config.yaml
head_dim: 64
d_mlp: 768
positions: "rope"
parallel_block: false
init_std_qkv: 0.0334
lr: 0.00492
beta1: 0.9
decay_fraction: 0.832
train_tokens: 446700000
Each number is 128 + 24 x the weight over its row's rms, rounded and kept within 0 to 255. Layers, rows and columns count from 0. Numbers have three digits each. The size before them is the row's rms in percent of the matrix's.

# layer 2 MLP gate, 768x320, rms 0.0594, rows 528-741, columns 128-191
101:148110127149170158084134143111084113061101124145144145099132136133115124155163155106112116118139134127108139122119158162151168094165137114087133113119128124143118146104135128105120127146112160
098:147115100084132144182148111115143106119142103122144113144120114119138111155137106180131077182116116137149148117125130135179118130164130102188112155107123154174123126147120183116136114088123128
115:102115140123099098091127094100160136125155077106147140142138124096158146114119119119123131173130096099142097170145168111120140122149193114105094118100111122124128184123127111178077129096143139
108:125191141129133117145093128130126147141173115152135120112139097123140114155114111136162155142093114093141095137123102170143161150138145133104097103151138083155112105174068121127146098139158140
105:126112156137088133115151094118097159131153128167122121126069132144152163135132173124134137094122149140151162089084113183122159155145119118133164140143112121103159151125101100153163126120118102
095:079126112143154162132136125151145109117148145145118143166131140134152086160130163131106117146184167086107129120136119150154118156079123126108098122114163108136125115117125093141132125141165128
103:121128105132120150099118127129166107134153125131093110150118102174129151118112134095143130137130165102171116115114128138136085119134089143118096084093122145089137090120100133153112142106148119
099:121129136113128070144126102138099168151169155124166158151065086180127162128125141129132123122151155154168099134098088098128118163131108105127114092131122138145136164118101111149120135120120127
101:125153114115129132140134125083103125121115098137113128164146105162156108136157128115121134151132114103080114099136172114147138110122142148121146157081143114145118155119138122098089115126098085
099:080126154128123111095139132106116103132108073146140116120135137091148125171130147095141176119079173174134102130170183115122093143104137148155153100131115097158115138132154098141131123131113133
098:133133168171162140174106100135086106111141148084152066136079107111143151104162115118134125111136156135110155122172129136166137146158099144119104113134099154144119126067126113154148138147177140
097:129116104151128116140131145150104120109131109142085101091101133132126134118112169121161145152106179114124146148146100123084142141123108173110138119179201116127113125119111092119107101126203147
101:183112124147151133150124161105122148142167140125109126159164131136141090138164129125135140135113135137105057131115132159125161141128143108104139156132122121161119080132096119080173170131081159
092:123151146139116102148105155137103109136116128125086136139126142120133135160184120150133138097144119148172050089114152142113134162122109152161143129104117073101143115086123119100107116130090116
096:120114119169075103125084125169156107117148132164118159129148112106134120150168157107082148076147158076133111132136090098111085118111127168102121082128095107126105105123179126182092152138114154
104:138117145140141135115107096130123108152106116093159106171139090159117128126090095111114119136129147134139143136159106096129118117149139127111137154115089126096119113145109119130085105110115108
101:149117126105145101105162116100139155102138131120143093116148162095124059111129102132126115129115112125116134162122143135107093104158148124133123109126143098162139102168142146115124140126150135
096:141162110187163154151122123131084136119147087109083086121119143107129130108128142141128096129112142073098131149176180139144133111125136133128153114127086125113140132159117115114119145131177107
101:150152179151186119080090130135091128106127126128120169108114140137178096123157106101158104124161091087140109139134113129167091106170103144121186053124073107118164093159125144145140098146114142
101:119135162126113123101068142117092114178141128101114104155148138141125143154157134139149154112136086101129134139101089131127135133118124148130114122115108139146135142159098125191143141157121148
098:134086137136116098119125162154131109161175138146150105116145177094109109103152135134111117163155169150155159147125167071113113163169125159136152128106139113128136121138079083130120121048159086
092:124136114131140107154122130108096055146148147153153148157128142140131075115128174094124132111113164097134126140121120159113112175101169140154126149092133124181144089115145103112142113122124117
100:099123080153133095130140145122140066113132110088143125130130131118134146109122132140127091111136067177158129119063106156096145122109146128115121120127143145142139116136154107070122183101171159
099:152168124130154082129125128078074140125112109079134138112085104129131099134137136098162127145131126113156138125112152122115107147115132167094093100145166132143136113117110145131112140143110129
102:108148078113135148147110121126169115116071158121149164145089123153094137083119123147144097095190131144176092189134102141136133126173088150101107113137114116142118092132139120074119151161153144
102:113149175137171089108120109122125118082134103146136155121153097149129133155081124164117096113148108149133134108134095118103132125070087139149141162114104136103191096169148104149108147122130141
094:092103178086092095129124176169188160138132119122085103140151129140147134154139075169101144145089111154136187141077109168145108116094131095133128139119140098104114126146122161143141142119131198
108:127166128137113158116160100169154154120138089129121143115132148158107083130133111136081114121121159112110158117119142183107144148119123095120129110106115140141145125162133149137125113123106164
098:099178096171121136134105119124112110129144094126123130091163084166121096096074109105117157115127122109160148093162122137114146143111143128121131149105110172155131137172095118183129144125124082
103:124116127145126156130149130142137130088102144128157097141157125106122119115119114158126120119171131106135134123136111116148133130119148135144123110160131105122152136141080074141118148123112104
096:122133092134107157142148144135110110153160105091103129113124135177089094091165088144155170105120120112128145146161110117081149137113154140170131091137099120132124142140139120103124156152116153
098:136148121091072141136143149106224095133089109127162127106097087088130135144157125104154132108126131137120079086133101136095161124135081170153139085092088118129138129100125165139130118150151077
092:111110107142103169116132125134150143120137147119142089111156090146152136127156158086102139116131151127142148147146165188112184093120124162137098100126116157164121138130161113180168173097108108
098:095121121103131131121166147124130095112156144066151151135153108096132116089131105073131133129142157126186119156124083189108137120123126130150128132112128152114144102115151172136149107121151142
099:087090144105121100167096123155100181105150187131147134149153143140122172175101121146154158131130109152082128103129141119122091164083140132094143070074125138140103129127077148152130161061128093
102:092168096080118096112092156124085094113129093126137128098104137108154105137141157137148145125142136110125157124123121107113128113136106158149123155121121124107124117114154151146129174151111148
104:128134101133137151123099128114135111170151109138113107130156073140132097085109116135103121112112124111123074100128117139115146152130166132127142139115150070101113125154124090138136138126110154
100:099095128141133108122105139141139096114094115156137130137152137138088099124116127125148130164127111139165173124110150138103096102139153136129157163124157081141098156147144123152137170151114181
104:121133143147122099130148119170130124112141158134132077108098100101152155148126083154126126140134154125133090119142119113126108166162125126131125120118120107171080144133139138130152180152114129
106:112142132148136152125096118150141157103133142121117104088104098096133121144103126070145145158160124150115159133167126152164138138103186146143100170170159135094133125161154089086099132115126138
106:165106109170137167131134103117158136108131164167136142156143168086125070102107120111175167155137129124127068127104152137108156130124124093148118081161116109145117116156131172141119136097165150
103:152147129134093136144093172131168100119147162121162151109163140148091109118154144138122153115162138106094133116172126102116128142144135174150132153095131131111109131136150120107087164104110118
097:114162101124156088095126142116087172100121110158080074119136101169143110153098108155132124119094162146104162141144088117099110118196195125106100082144139146088148151075119123122116113111134188
117:149123130131104110134134145126138119110135121137096097136134109113116125172109118135118140098158139115112144156160144133155116149156184147180118148137138074119108122121181105125117090157110168
102:155099154143129118121150140135172139106059154066096184126097108153118116109074139128189144131106125134110124122125121109136116129095167169149148098151130158175141123129108160125106147063140128
098:149125147127177137130155170146135126110117132101117063095129136116088132156105152187156134136120072137121094125134082123116114138140137141152139206161104132110147087141129129123160106136143130
103:134172116120135115157146150121109119164118144099089113108112129143140127166125123141186145171133094130100148132162142129133137108132129114081128111145126133146136112127139118093122131107180124
095:089147131169144103188159089131111128080110158134097122131096088106092095140115125155086161100141146125124119129104080207157148101140107170144100138130100151126114128132164186074125105158111119
102:149082136125157127152123135153127141129108134102204114108158155126119159142166150130110132127152077101130129163132151085084161130125109111099171123122115148087160101104125096123169145127150092
103:165146080139107117106145143167118119130117112074111097150167137117141117147103122140166114115135147133112119128134178168119063116130112101107125076160122134097103084130151143119160093143156097
100:154161084081114120159099157133111113118100145165142127141114132112107092144164105109102148134109131122108136140127159075139154124120130104116135144144170110155118101148137149110102155151165151
109:146151124134089102149111107076076166114138123137172101081145102113107119115103104120113153150131167094131137115126158099132150134124172146110155150130158108093104100140138154138138087112139161
101:123157131141117133116102062116112140044107122137126124128109117055127114125079173141146111151177112123174160130145037143131111144135135090109193118137143148135146086144135127094146136130167144
102:137129123085118101141172115110133160074128090119098107128111131147102125125097073143142122137123109101126192094141178141132113126131137117141141087118148118154157110108091117089165120134113130
095:145141093122140134122162116088155155122092117131150119157113134130122110126111137130137132144121126142138122121114116130124152112131136139066145157112106100124137151110148125143083161127119154
098:117100098156140101131177085133127151098113070127123120152136145128150101110104109136121148122125161095134107115122114181135146112130101133141119112138122135132159090107162116091121102106135149
105:096104147139129123148073133123109131104105135159197120142132155119126151107146112155125153162129121146149124130144129134158124160146140157089095129143123158139143088104145116134090135122149076
099:166081139142101137149162144136104111121141113128175120138171082145154116130131163131132104143127115123089113118139132106145110114162125182121117096124114198135142117152099136129105152119138117
100:141132116122118133143107141133158141150137142093127134169118086127080120107141079108129141158150133131099159147163149119139126145156145128144147130132139124112136114120118146135093148069109148
101:085101108149097123086127133135123142116138155144106123128131116175157080147080086119160126096122113164136091131114155150109104134102109119121127120184126144118121152095150131141140119160103141
094:125096151101099119129131120102139103135134111129152118133109085124139152152112115193136161139145146126098124152139134139119133125141134134092130106113125139151110138109113155117136119161105107
103:114113116122127128177136089118092158141141158131139131144155154118118165123087176131161128150110114140141092151130102106119103119140148131092111103176103130151139139116109086154127125152162099
091:147159131132095129161169167148121103164163140155130156120130121123123109093136153087096163096138143114192089091119156114184120131167128143132128110117129091111152096107154128124121125145101120
104:125141134137130103123111127108099096119130123147126165116103146112133126091135108133158142100132149105144124137164162137139164109105103129082111150154143144164121121117085121124123122105143117
093:153140119110121158113174107087119155134146135102118183125146097134132167109139147137127143143119135122127103127147118111108136199107182126134146125106133139150132102120175133117111107120124125
100:128157144117149168147135139138137120137149097121191140053100145154141129098153103138115107168089156116132158120139123137152090112132105143077094183167190131127109137184110134116150142163112151
109:142144135098160117083095129093153156080122124135149090070109138118098107093145107097126156114107126122167131151152164113122122119133149147102145105114145106164130144142143109178168073168135169
098:117159125143128143100145165132109111131117106126136091128092096150183112147165144107054097068144128089155120127098124100154145116171140121136122110127147128138150105139122140149135121113157169
103:119151155110124112163156140085142114161118126134135154125110133133150122102148121094120156136153097178136168136130153125130134146125096121098110154101121111109069087143138129115117112142145124
103:118103108087161150096107131175124111135113140059099141137104088101155113131139133146133117088148123129109183075102126169120098084164162105121128100144142088130121151161131162137112166135165122
103:162128111141142137181137135138135118105116141115102101129107118101079132125095132129142134133134123106072122140115092130113091154176144101076131133121084101128118166146173162142164133160159185
105:118159180139096105148149122133131130103118163107115084131127139103108114137157103116139120125133096142093150091089148117100138147144086128100124105110166099098127128134162123111123118153133130
102:104186103119138143128132069102119140165111115126139128092110096133108164102133128139135149151115133143124143152113098158137138152114102131124138120137121102132127083124130128153111079137142157
100:100058159125115107143157088114101109148136132131118122155103152130125175107145118095127115128081130106165091118160149144123147103126126144106168121137122151178131135089144126089115112089088090
104:144114151118109101127131136129124141137091052180101103124199123125122154104139155130124136111090121135123106115131127145133094182134132168149115135117094116116146122166122100141143123135105158
100:137132114158119080105096130120137144137122122117101075129110121119096131172100154133121117109191148129093103133157126117115133110121120137180104147108170146136148113132116120139093132111153127
097:123102131185135104126176113108116142152111143108142113063104122100111131110116116127149097140127111151114145118115156119142092139155145083173146159123109129139144126138168099109147155145080127
096:157123124114114141116124116106137123131095122116122158129117152101130074097146070119146141133128133197143105134138095153126187107105148114132120165115165123138145128129113149153149128113149132
099:131145117082131164118117104140109122183138159122151139085107139100121187142085138072124171159169135118146124107115164094139142132145118129164092141150073157154092154160099106114121107097123112
096:099141122154154117105136161134129103124083106113121143120139109122110147137092148107088148127140142134138121138105129117140099155111123123147097141112159111124072129155113109129096120106121129
098:155131150115088153142120123152167136160116124124113114145146113104141132154146076134112123145136135125131165161149137124112132105118138129124098158121137108132148119095088088108120115120157100
105:131150159139125101128138140145122126176139106156114143097174149141149152143113123128085141082117084133156131111106115124120095113081117126123161140090095053097136128127131151128140128101112132
101:140135129141128173145154137117123113113137085144120127134098143108130116158115132100135145099113103136109123133129124112120131145151108123118129103110184111117114127150132091116160159155114140
099:145149091149140137138133139116115139140113123123114119152128074096160122129144140128123142139123137109080124137120086113167122154110092161107131107092126140107096135126093072108133165128159176
095:107114150172100163150105116110136124156142126122176118122091120128127115113156114067178131188092124118106152147138136106110145147122133129154070166127137125135099123111145117150116090095077122
104:117164154172086134163114132131125140155144120136131124078094163143099115154131203115142112112165136133104138137097101120114127150144111103114120095148153170111191122137137154099181151121101150
101:079174085141122147122122094160106097126131133115115114157096164124123100115167118134122133156079135112120145102138158157128105145103130087072101142121133126118097100159166099126084143144159114
104:102130136158081127149128103160143088113109108130161163115140157099108118098129100155131112145167138103138104145160141103116125136130098088128123143195147122168150113148153119140100097050101095
094:147118159122102116149125138132157103121109118110107086097117119187099159117141123141161068121108131131136110126114094155143128130094180140125119169150095140157090130160152121152153126122165157
103:164105124132144130119124130112127149154106067142165138103156125096133169103172173118138118111121112133128158163137105182138131104097091119185135156145127133170123097086085130154124121123146129
095:099156145167130136137126080142117124128170135138140142078102131141153083128106155135143113159137120078081129126138096131125188153117137144149125170153105111174151145161137140098122118093106141
090:149143117146151121107109143096105086125168146107081067144156126163124157136172142134118150153117143095103123159099144154119143155132155142137133069098119113083068162118095185144130149136148153
105:140148168146122140156117118127098101140121116133144130132147124135139122173141113088108165145176117108151111122101163103136134163163148102136125131134129136082111169147168151117103101145101106
105:128100131192124124130162146104126100133119107118114131161116138110127133140111076088130157113126143153118117101136165117148121129076122162166122114130108109131099158119121102103104135118126126
098:156120140145176111149156116129115146076101083121131091080144160103135152152148112165100153134122177104096143145142113098126145128131110115118128148100130122140073121171108103104140121123117159
096:144131151114119119060141113148138112108150098154137155093147123102107131142111163114139143108155149114069158158090139141133141057149102109140096137110123152105071121100173120134113153152153125
107:130133140113160129094148098103161106127133144106122140132148120111103123151119092135131078115120115143117114128132118135140125165078136144173125121136086142151106145140152123114145186100052117
106:141103106171156094117132144175124158142166122143114121121116121103153149130167114098135144136113118142116141118135162129108072113161114147117137114102111119129101162119138136117108149121144171
106:136169079151114164144143122120171127099165116127139139135138112095135130128119118138123144153153112124105133134103139119154140121147136137138170134105113128135119104145132131191148104109131131
099:102110146157150116132127142104139144116155134159120136164118158113120127145142159124125121104102110107146120165147100111126103110160126131146145150125128136122087169124168133127145096157179185
101:141151113148156122149143141114119113077135136111094154122115112116149155149180123146113129090156148150109138119184145143143088163134111110110123091146103137147138086140133114126104137109125132
099:132112144116115120131129108099149148123147138194112105123182134119144124137123136135098124161160137110081153112126140131148125176086163105133146114127154093151136107122148121119136162120112092
100:111111134162139137153133122171145159167135135129095152119096140143128158129167130131149112130120113135117099112081144095122135151085104107115150116093135130106125128146120121151133111143110128
097:132146118122115124162128123066119114151110135152126099136130128148101150116151167124158115152135122138129145127153172118150126133123093134119183137097096141121133072120131132125143088109125107
094:132178083137140123079158140127151147113116135152121105113149153117148146140154146126120113146092097111117101142107113144149132073154089132137111081124096127174133144135116137131159138139146103
095:137122146145135121095110105146049150124109135119143098130107148143098139153127089128113134156145133128134113112118171148152141144149119147132115101143131101145146192125150121146125148103133134
098:135095097077127140199104112100164137099132102120075142093137125165122120142143123130121143128120155105130155150162139128147135141128123115156138124173155151103114114097137135141109133144117131
096:130138149132187144163115103134126106102136159119109128122120118086158131096117137158120106139117099133163139150122101131174138144087119147167126149166130152106092110126103092145111147131143082
093:135098140152133137162149121113145206173155166109115092142133146181102120171144159117075156123070117168127181129133085143138138141172134152110081125125168096158123114096147100126087173179124131
097:115136091138158139088146105146087108120102140173146156068123165112152126125095135129090140121114148088141145171087120121138138146158143110170130125130095122101111151126150167166159072093118136
098:101172120141121121111142127097107148133158128144116112147141105118134091142144166123150125125104089138145137147149109113122113118128091128159142114190164108094117143104132125135132120166117158
108:096163142139168106100144102168108124093122134160108119120125100121110161095128094101143148086111099123145100122121109122134132146132133125132111122116147154143137116157148106121134118107100063
100:142130144097093149113089139128114135100115102072129151088123142135148193162142164140094149135156105148162138130139113140124120168127158114135124087154153175157121168109129114146149127102150118
102:121102117113147128099087121066169114141112170145123134128142100139126099160151121114119137104096165118135120162171126118126143133156229126108139171101139092153135157094119148117134166116166175
102:087149135119170170116164141101130095068126106150082194136169119103158140163095133154119114131139133162112133130167129104151192138119135179119131149095111114147127114093165103160180102134139146
102:132143146099130112125119153135163111161096125152140117108124124111122150122082152116103125126145096157124112117107128095141142105143131142112133088141076145122126091146131142106156125162137139
096:139137135121110131160138109110130115145167126108111145126089131130102150110130140130099105107142125156135139164135133115127173139139129103163165175095130087096156145089141177116123102153159140
100:135192132134139153114111150120126139111119130103116126151128092156116069092157132152148132076150145119097127136161153127111147124149120145101146148104120120127129116114089097109101113128151135
093:155158157110177147135109146113174104106176136133138152118152144124137109131085117144090139135090114115121119132130131154137110109145153182142156145167138134098085114099110161139147124137122178
104:122112181126179057111193119137110115153106139130119107148174103124135154110141152158091050146140156111117104158163132120132112089126125125159097157153128142150172128091152117135133121111070182
091:136122093127099142113110105142110155113145119113143145083136122128108170155136116107113135072135121103122114120119138160140135116100119152162131103152137107107149095137122151162138180101099171
101:104113112092085101106106128116169133136139161132134114163141131139147128155148136168115133159102081149133159148160101126132102107117115120149152115118092099112155149165118133145118133136143119
099:137102135115107123145128105138128147118109148149162090105132117153161137122126152135132105137126088140121135142147127127109115156108117084079133142135157145149128100117163118110122133154142148
097:135156127140140172161181118099173121151055106156139113136147100115103126126098123118087143147150162121166144133110134121152122098167130148137107098110159175138136109125156100107096140083152116
099:129135172130130091124098142114141163129123093157143105135144114112119122099149126082115088104142111145106125132188125134122129141168124127145113109138115149131089151133167115117167121176133161
096:151089152137120125177128095123130117116142151131121118107130121118087154108122089129082171116140116074145128126111136131128139159113159102125114121140133135082120142115111186136114108097138113
103:129117092137123137148097159123149108135112113147125113158123131158121131111163149131130122159135124082144123109159113111126147088093134133142166127133174103124145140124156142144148130124150183
100:129111127145192151164111162130117114144145155126143124159113115155094119163136154101174109131129116153117139122162142166138159132091165153122111117147106134050161112105099154165143171130132162
094:123177144102148069112117124145142119123129112163109148115154167086105144153143160140109089119151155050116112147100108128148125131155120127125100094132114076091111175105100098142159116125179183
095:146166102100117133134133145097133100118084135156138167153130126172138129146165103173098115107097108134123116135127123150142123130132125102098140102148148111122124136173122086107134130126115154
099:139110082113120114103151132091103166120110147127124145154136129133104148100115121134161118144126154106130105181145101131136096122151118131179134098072124121163137156094136123119183118103099087
105:115083171138149136179130127132112078108108165146152105156154129150139128143170092136130131144129096116103146136116113132131136206149112120144123113116144078121136134143124141115138184076108155
102:122089155144109144137135123126177129150122160113089111100113123140114144110127158140115101112139153144136112148072118108153148103164138157145084150136089091142125113138149101110127136150103079
102:112133111134156113116133141140127148148113161179132055111153154100148107108134073087111150128135114123142118147164080130137139170101145149117110112133176098141133159136102142126108101092179094
095:135114102138091142147164108158115140181122139104083112130078132120121106102141125111134132099153113137143083154130110103082112136115151131123142084112117127087119118176135102124128117135097104
101:106167147145129138153141151094128099114142111136118066129129156155146127118146115156094117128129113135113100125149106143099186105097132128144108106143136136112122122137117131128130116135139116
102:124170102115110129122113118130131123095076077102097118113136097136150153052143139175162146139136154101121153156133122080141140110167121129132170152167122155105100104117121160097136114128116137
098:087145142111141137166148127163112145132149104139133089155099137154129115128106117106126077107131131148130069132147120172150126170101112099150126116078142123091124118133191125128063098107117137
100:172090101158113087127157106159116076170117089161126120111075114082140153090098182108151105151122165135166131142126133127138152114164112120139145124090113153122136168126146144121093115139118098
101:129153117133139154123096132129168120176172114122135125082076137101098100164134134148161125151164177186122104141111084153131114063127140131120107167112151162140132138132124105130109142144097112
102:122103108139119108120129104135099136081142151125159107114128080126125122095153148102141138131118145131109124119149131136147121145130113136173141127135112149120166130155086157120121123142148169
105:133150135085119099136162132102154161117111147131153123146114110166109134102109111122137124157166150144118108164161095144160130158145122102130118136122144122116131101099141106119130163103140157
095:133085099123139134121128132109120135131165110133129129078112089159141118112089145150173148151088137120140132082130165099143136131148115121127120066177126152159128096150135150152104136131116152
097:147105162129136096123144118113130151132082108118114135114123092138129100095108098126180127119134108153140148094142125151120126143141115124074175116156132071126134131119157085140086156112124153
096:150127155143106139178105108131114135091118143115121101132187106151132122153127108105103120155150124113072149159156131150109147150132151136169168161128144122118105108141076097115137116143101133
099:110163147155117191146132126089145103086120125102141138100109101174165113140135148148122088078144125159178095137084132136112142085111113144150120074105139133151112123122074094143094083104144113
102:106115151103166130129116165134102093119100130134150094105176102096069106131099132140138116090095146107134106130165146109094111137095082117150131091107107128157117112113102125138110130144143109
091:134085072111110111131164174145128133126129133107145109126121166161099093123149113125139107130102126163149096155151146110136155114133134136137147123132112136117132112127060138117127131117125147
098:168161151142141106135167113101096131137150114117114110124104120149128155100173116136117106113159131105122138123150142129115139164133115151091155109094106110149169100156125122095100134169150143
088:117085120151102128122137120116130138143134115155145107100161108048150121140101114117093139159138162150111124131130149150129099135113103112163121163145133182103107102155148081124122118105160157
096:105099169116146131092114119166108136128138128176131098100159116124106113152125164083102168154145189106124108137139163134167153156090142156122104139109109142086119139145152112150092091148121161
107:116093121124142127102130099149136137110130094173126137104142102122108109148137135174157135140148099141134118121075106100114072121151112139164149099163098137119099113174130149109148126113095165
096:125178073110159110150089114085131126121133144159133127092092092151140163092124107156135104124106156120104091135121126137134149104104120130161124132113146170125122155147156088151159111143150144
097:134083141106100104129155120127135116126121116112128109148167108147160193123070119095148118167141117139136109084133106077149140124135108162141103101170139107144123100066138117118126185127136098
098:123160128122170115127149134141132122093139068141109165124092135128127129102059115115114142118134158108133127148154109141128127092150119143149134114112078124115128158140128154133150146147136131
095:141117135148120105163124058080117130141128153113082134127101095130123118122156105093166130144166108134123150134130168139149112146131157124124142158112170147139108137121152148124050137154107098
105:116162135112132138169122141121126095129116107157158075124173147138150139129112125120169099113120175158136174137146117133105107126117109133137130170179146119143133162137114110135124099137166124
098:143155150150148144105129115100110130089091122108119125116064073136133123141080152166165142130088169165110139130115149100085103152160097167128132148095093142094122108127135132117125110140124114
103:124133117160153137161168130160163153088126125102092109102126147153148091142123125144117109089097148142141139152153135086122092079148150120119142127142139113150126073132083125143153124158182147
101:167135110126132085098159173159138100145109134169152135147119138146178089143127180123134128131114135122142133125120141113128082115137115166150116134114071105133146141120094140113133157122094113
101:120117086137136135091128118115126152097123133166126111106127125138165118158131133129157099155149104115125138070163068118122157150086126120143102134112087135137133110128128152122121115153117147
097:118127137139162152103170100120163133096166158154152140139130110079113114088162143116113119102136156124106113129134133151109123093137111121120097159120117161134137110132155142138067130114113111
100:103164142161127132146148112130128121131110122130123181119131117165105113144133115171112133139142108163141139168133109084173136146097126132145152125108139091119156133137138111135162093118123139
094:104127108157130104163132110108132112155108098134107160154105141103097089115110112094123151155180169125107145155173145168116086144140132104104177109096152098139139166115165119178122128100131108
105:172082121157101146103150109163184156191162157101129090121103112148134120121060111142098108144162137143115119144132102095163135138114169109128131079116136148075112143127149122187115095141123123
095:136081166121165167132139131133108113127136104155155127164167123080108131117134079126163054119120113137104137121156131113151160139122097176157110180183105139150166111165125099120128143091116092
100:173118120113124138141111129139150160112111140131092104134128128088089104127137144148123155157124149137093125145189124121080136124139140122128176044137132121109107156133105176100105132123073121
093:142089134128138118101102153106120118105088136093131159122128145148138145118123133130106130147121140117158099157116090157120084101157113102148134106145139154092098112133129120106127130147155153
105:114078095121165173132157145170126132128108149135088136158125110109118111110119124170148125103137148140087098125145141109106123141084133112110146130099178109109169065106157125115119117119120111
094:110100142123167103144093132128126125158167098148104149118111165138079133089131153126126141146140142094112156163130133098160065176123119139114151172145119103118110165100137122150123161148150126
102:129106144156121121120111125089158113147133123103130101147151137129142134166163160136142104165164135117094128132123135159120128141141152133109162137138124143131170133162117105130180149108125106
106:117128108127128138109174106134143125097160150144145139087171131151096120096125129165139198142139122114125114075112128168131125150168142142166105151116137098146122141124140123113151139081151078
103:155157108093110109173146134151140098144117113164132136170150091138139134165134152160128116144084153145154115151153131114127128168171136126153134097084150111143119172132096116121089154171105147
095:135155118120115136123103138103138145154178117111116120114087163131134128145150169095164133129186122177144146157116116119148163148101121098087112105113102132083132104146122140143129129120089134
102:112169084114128107130104182141108130134119151091132143112101121111102154129120109105139129115143131169074096124103166111119138103089123135147133121118138154125092053086086165133151169138116099
101:115121134117103096118130086128133117167105142155168125169181154134088112166140133101126177121146108150170091155180120129112144123136121158132113126143117136132106148135143081122092162067127100
102:117152111135169120160118142105161154181111137147132135131107144143102131084103095138156111123103144191126110085134151145158137117099135137144152115121147123115130114159099173121131105116098151
101:136144128135138110119132079115130126108125094187146169145102155097095114127096087099141148156144090122078129097143132121120114127149123108085123162082134118133096124136168104118121161135162107
101:158099104093122122118134108087125135148177145091167124131137151094115125159151148125133125117071129121116130155178105114095128119133122110104098137144125144133112125136078129138124161102166118
090:132112136148143138115156112162150114124112159104113123114084108152126141119152093182153119152096119101144076099124142136098107162130113112132136195132126132167181149123163149100126079114090122
099:137128133074125103120099124134100107105143101097108135152114141133128153094123098096141150119115158161110196161164105150099103137136114087128166153143133086160166093157140142105166155149095106
100:119127134129097129073131120101144147120130105132139124142109132130080132163130101109155118164135100070127108132174107108123152149124143176110117110159139145144160117094120139074129074161148117
109:085163077121134117100092123146114138165163129141112167138104121106156124130143156154088144185124122135119126077158148130113118131122191087131139160126117112104153153127116153132146156103137113
099:132123133095149162119137135106160113117121123105123146131121123167078117146145135126100116138085104163145113156093124103136132075147112110128103136128118120157141133129114119112115135149130125
105:109103111136141106154099146119146119164114127143118116113156164127161130134141146122102112141071069116171175131129134115100121073139133165111138113146138167147126115113113122175177140143098114
097:116162148172163138102093147113118117101082145162114123141133117078147083141133111104095130111147130108108146158137087134137160119127120148124143098170095090109149112172105079113115096192140110
103:125102124157158127125136158115093124137103081115084142124145139165138123149175159150159175132090097139096122141157131183120123105120119119096146128124162107155105158122130121134141141129167157
104:091172138139157126134113153120131093119121151104105106116116123108093110149140127129114124156112125106139129100124097099124100161124141102151137153130138145128147083151105130152153130147121125
099:108103161085147112109146122090060118134124150171159129116167125109170162141186151131140100131109109090152158158141133102134085130143144141105108159167106121122151167150125116106160134184146111
104:148148130140146113149111137158107151099106120147166130115140110097132134175128109151127137079129162117058127163103136137101093118157122123139135133121105106152119119141140164137181120118099109
098:163123109158118120172130156119056134152134117132108125135165115134111111130107112151156117139114113138094136117110148142123114135164129146151178135119124153115109115161111105141153138121117154
096:129135121147127110134154115135075155128118140130116156134112082104162154162098123156094112097127110123070081089149103163162113147102122091128114118084132141119113105115114111160119150145102108
100:128120116148163099090148167152160097110134139133126142096129105167156116191106131108125110137110113116099183123122111147125137119161127155107131145083137164136112089105132163153140145177134100
099:134150109179147111134122133117140104089154108138125079144156112121111118133085153149118176091152100142075108114115112133181055143155112161180130105107099134127156137120160159130108158114072156
099:114126143134171121103133124113119163134155143142121121162124124121084134158157108136143059148122185111077128124127221124169131100130111159087121138099107178151146160115100102119141148158140135
096:138135102158115148127155111119129090130168097135108138146152107128119130129179153120154096148097138138081088103106114089140126111128131139125098102113144129142144102113093115134152147085077126
098:128081121155111176121158144138125095114161111165135137110110132088120117121164113116114114151153121122127136132116111105152107069102147142148152134116100155144120118108133155109129118097124160
099:142110152163191140137131136133099111104140114121090166144135163149125136105107131088113103124129125157144124148137084113098079158137130118143114127126106104142131115132081102124063123148138103
100:113159106123158139118125139146111132119135117143143125149129139120122146097142063138165137184156114131103139059164144161149125144111160109120126137136138119114134137147102171110126125134126132
104:138126067188125132123110143137138118099117150148170129105119105151134147108092134116113095155132166115147168150149142079097120110159106124159159108107121139138136146142136132150127126154153130
106:150114109101142108133141164123185079143130139117129114075132068148153148091159151139097179118076131157079149122125113127074140146072141158155102089112133122137097131104108150094168133132131128
097:131164118076141111131110152132119140117134111129114127128144137129139112143122123131111146125109145099106144160116116148138149060154144117095147129132163131109143106155139117136128173199149127
095:119193100177141153159112135127097102125140110096111124129138133178112122147155136113140110152103134135142091107125119115160176110089142129153155168136137122108071109105127100123146105168120184
101:120139115154169148125130108122110144102138119164163138075120130097161164136108146107134130091132113130080125110160171138154109128100081101135114120147093127119139115118144131123131092146150148
103:151177130154160118163119129094120093138125172162098060149097122131123111146152174104148118171106116125160158138147124126147137118133170139141172146138103150093139134149118146120129111148124099
108:141126137118128116117143092127155105184146117104165125087120148178149072093142170061137115105123102123130107135120170138164091137137142165104133112096127116174104164156134101095129152122135102
102:085143128106119176126100139153151137141188135099169116118120124157110153153107131176135101096119099153147154152152141154089147131116094159089109131152101145123086078152141116145142101139178146
098:184101122111088108104139122155125158100135110100182131104166135160113172172148140151199121134164112091145145146137165144129123126147141146118136106127151134115132162158101135090156123117086134
098:132102130071088130150144127129106131116145169128137143163135141179120147136097147131160112136143116128153060117149123172147087146111111145099117113109084138099147115140132122126116151138160096
097:119132083126088110147124135106089117134138100086139130126162128149138098090144126153132156077152127128122120145129151084159088115172151085137138132154148154149114159163147089168072142112126128
107:097119112117114084144151143149110130142127194143143088190137087132109126146087133101194130113123142121088158088097169106135114133116137108124056136136140139182116118141105128137128145169131170
098:131112145141123151153158159150148109139102122167103141134125099119106103124160115119156108125098156133135156115116133137131110141083157115076184116118124095115168169206136116162156131124154121
102:173186167138147118126155142121117135141106107137162114136093137122115135112149146116114075117189128127140143107113105130152124147113128146135166150100102119140150101150082149133165168158151125
105:104148157136148125119104122095104107143102117193124151148124122127098129121143137119098115109138101155136145079150150092155176152094111155112097134085121194106090139157139134122130094124115107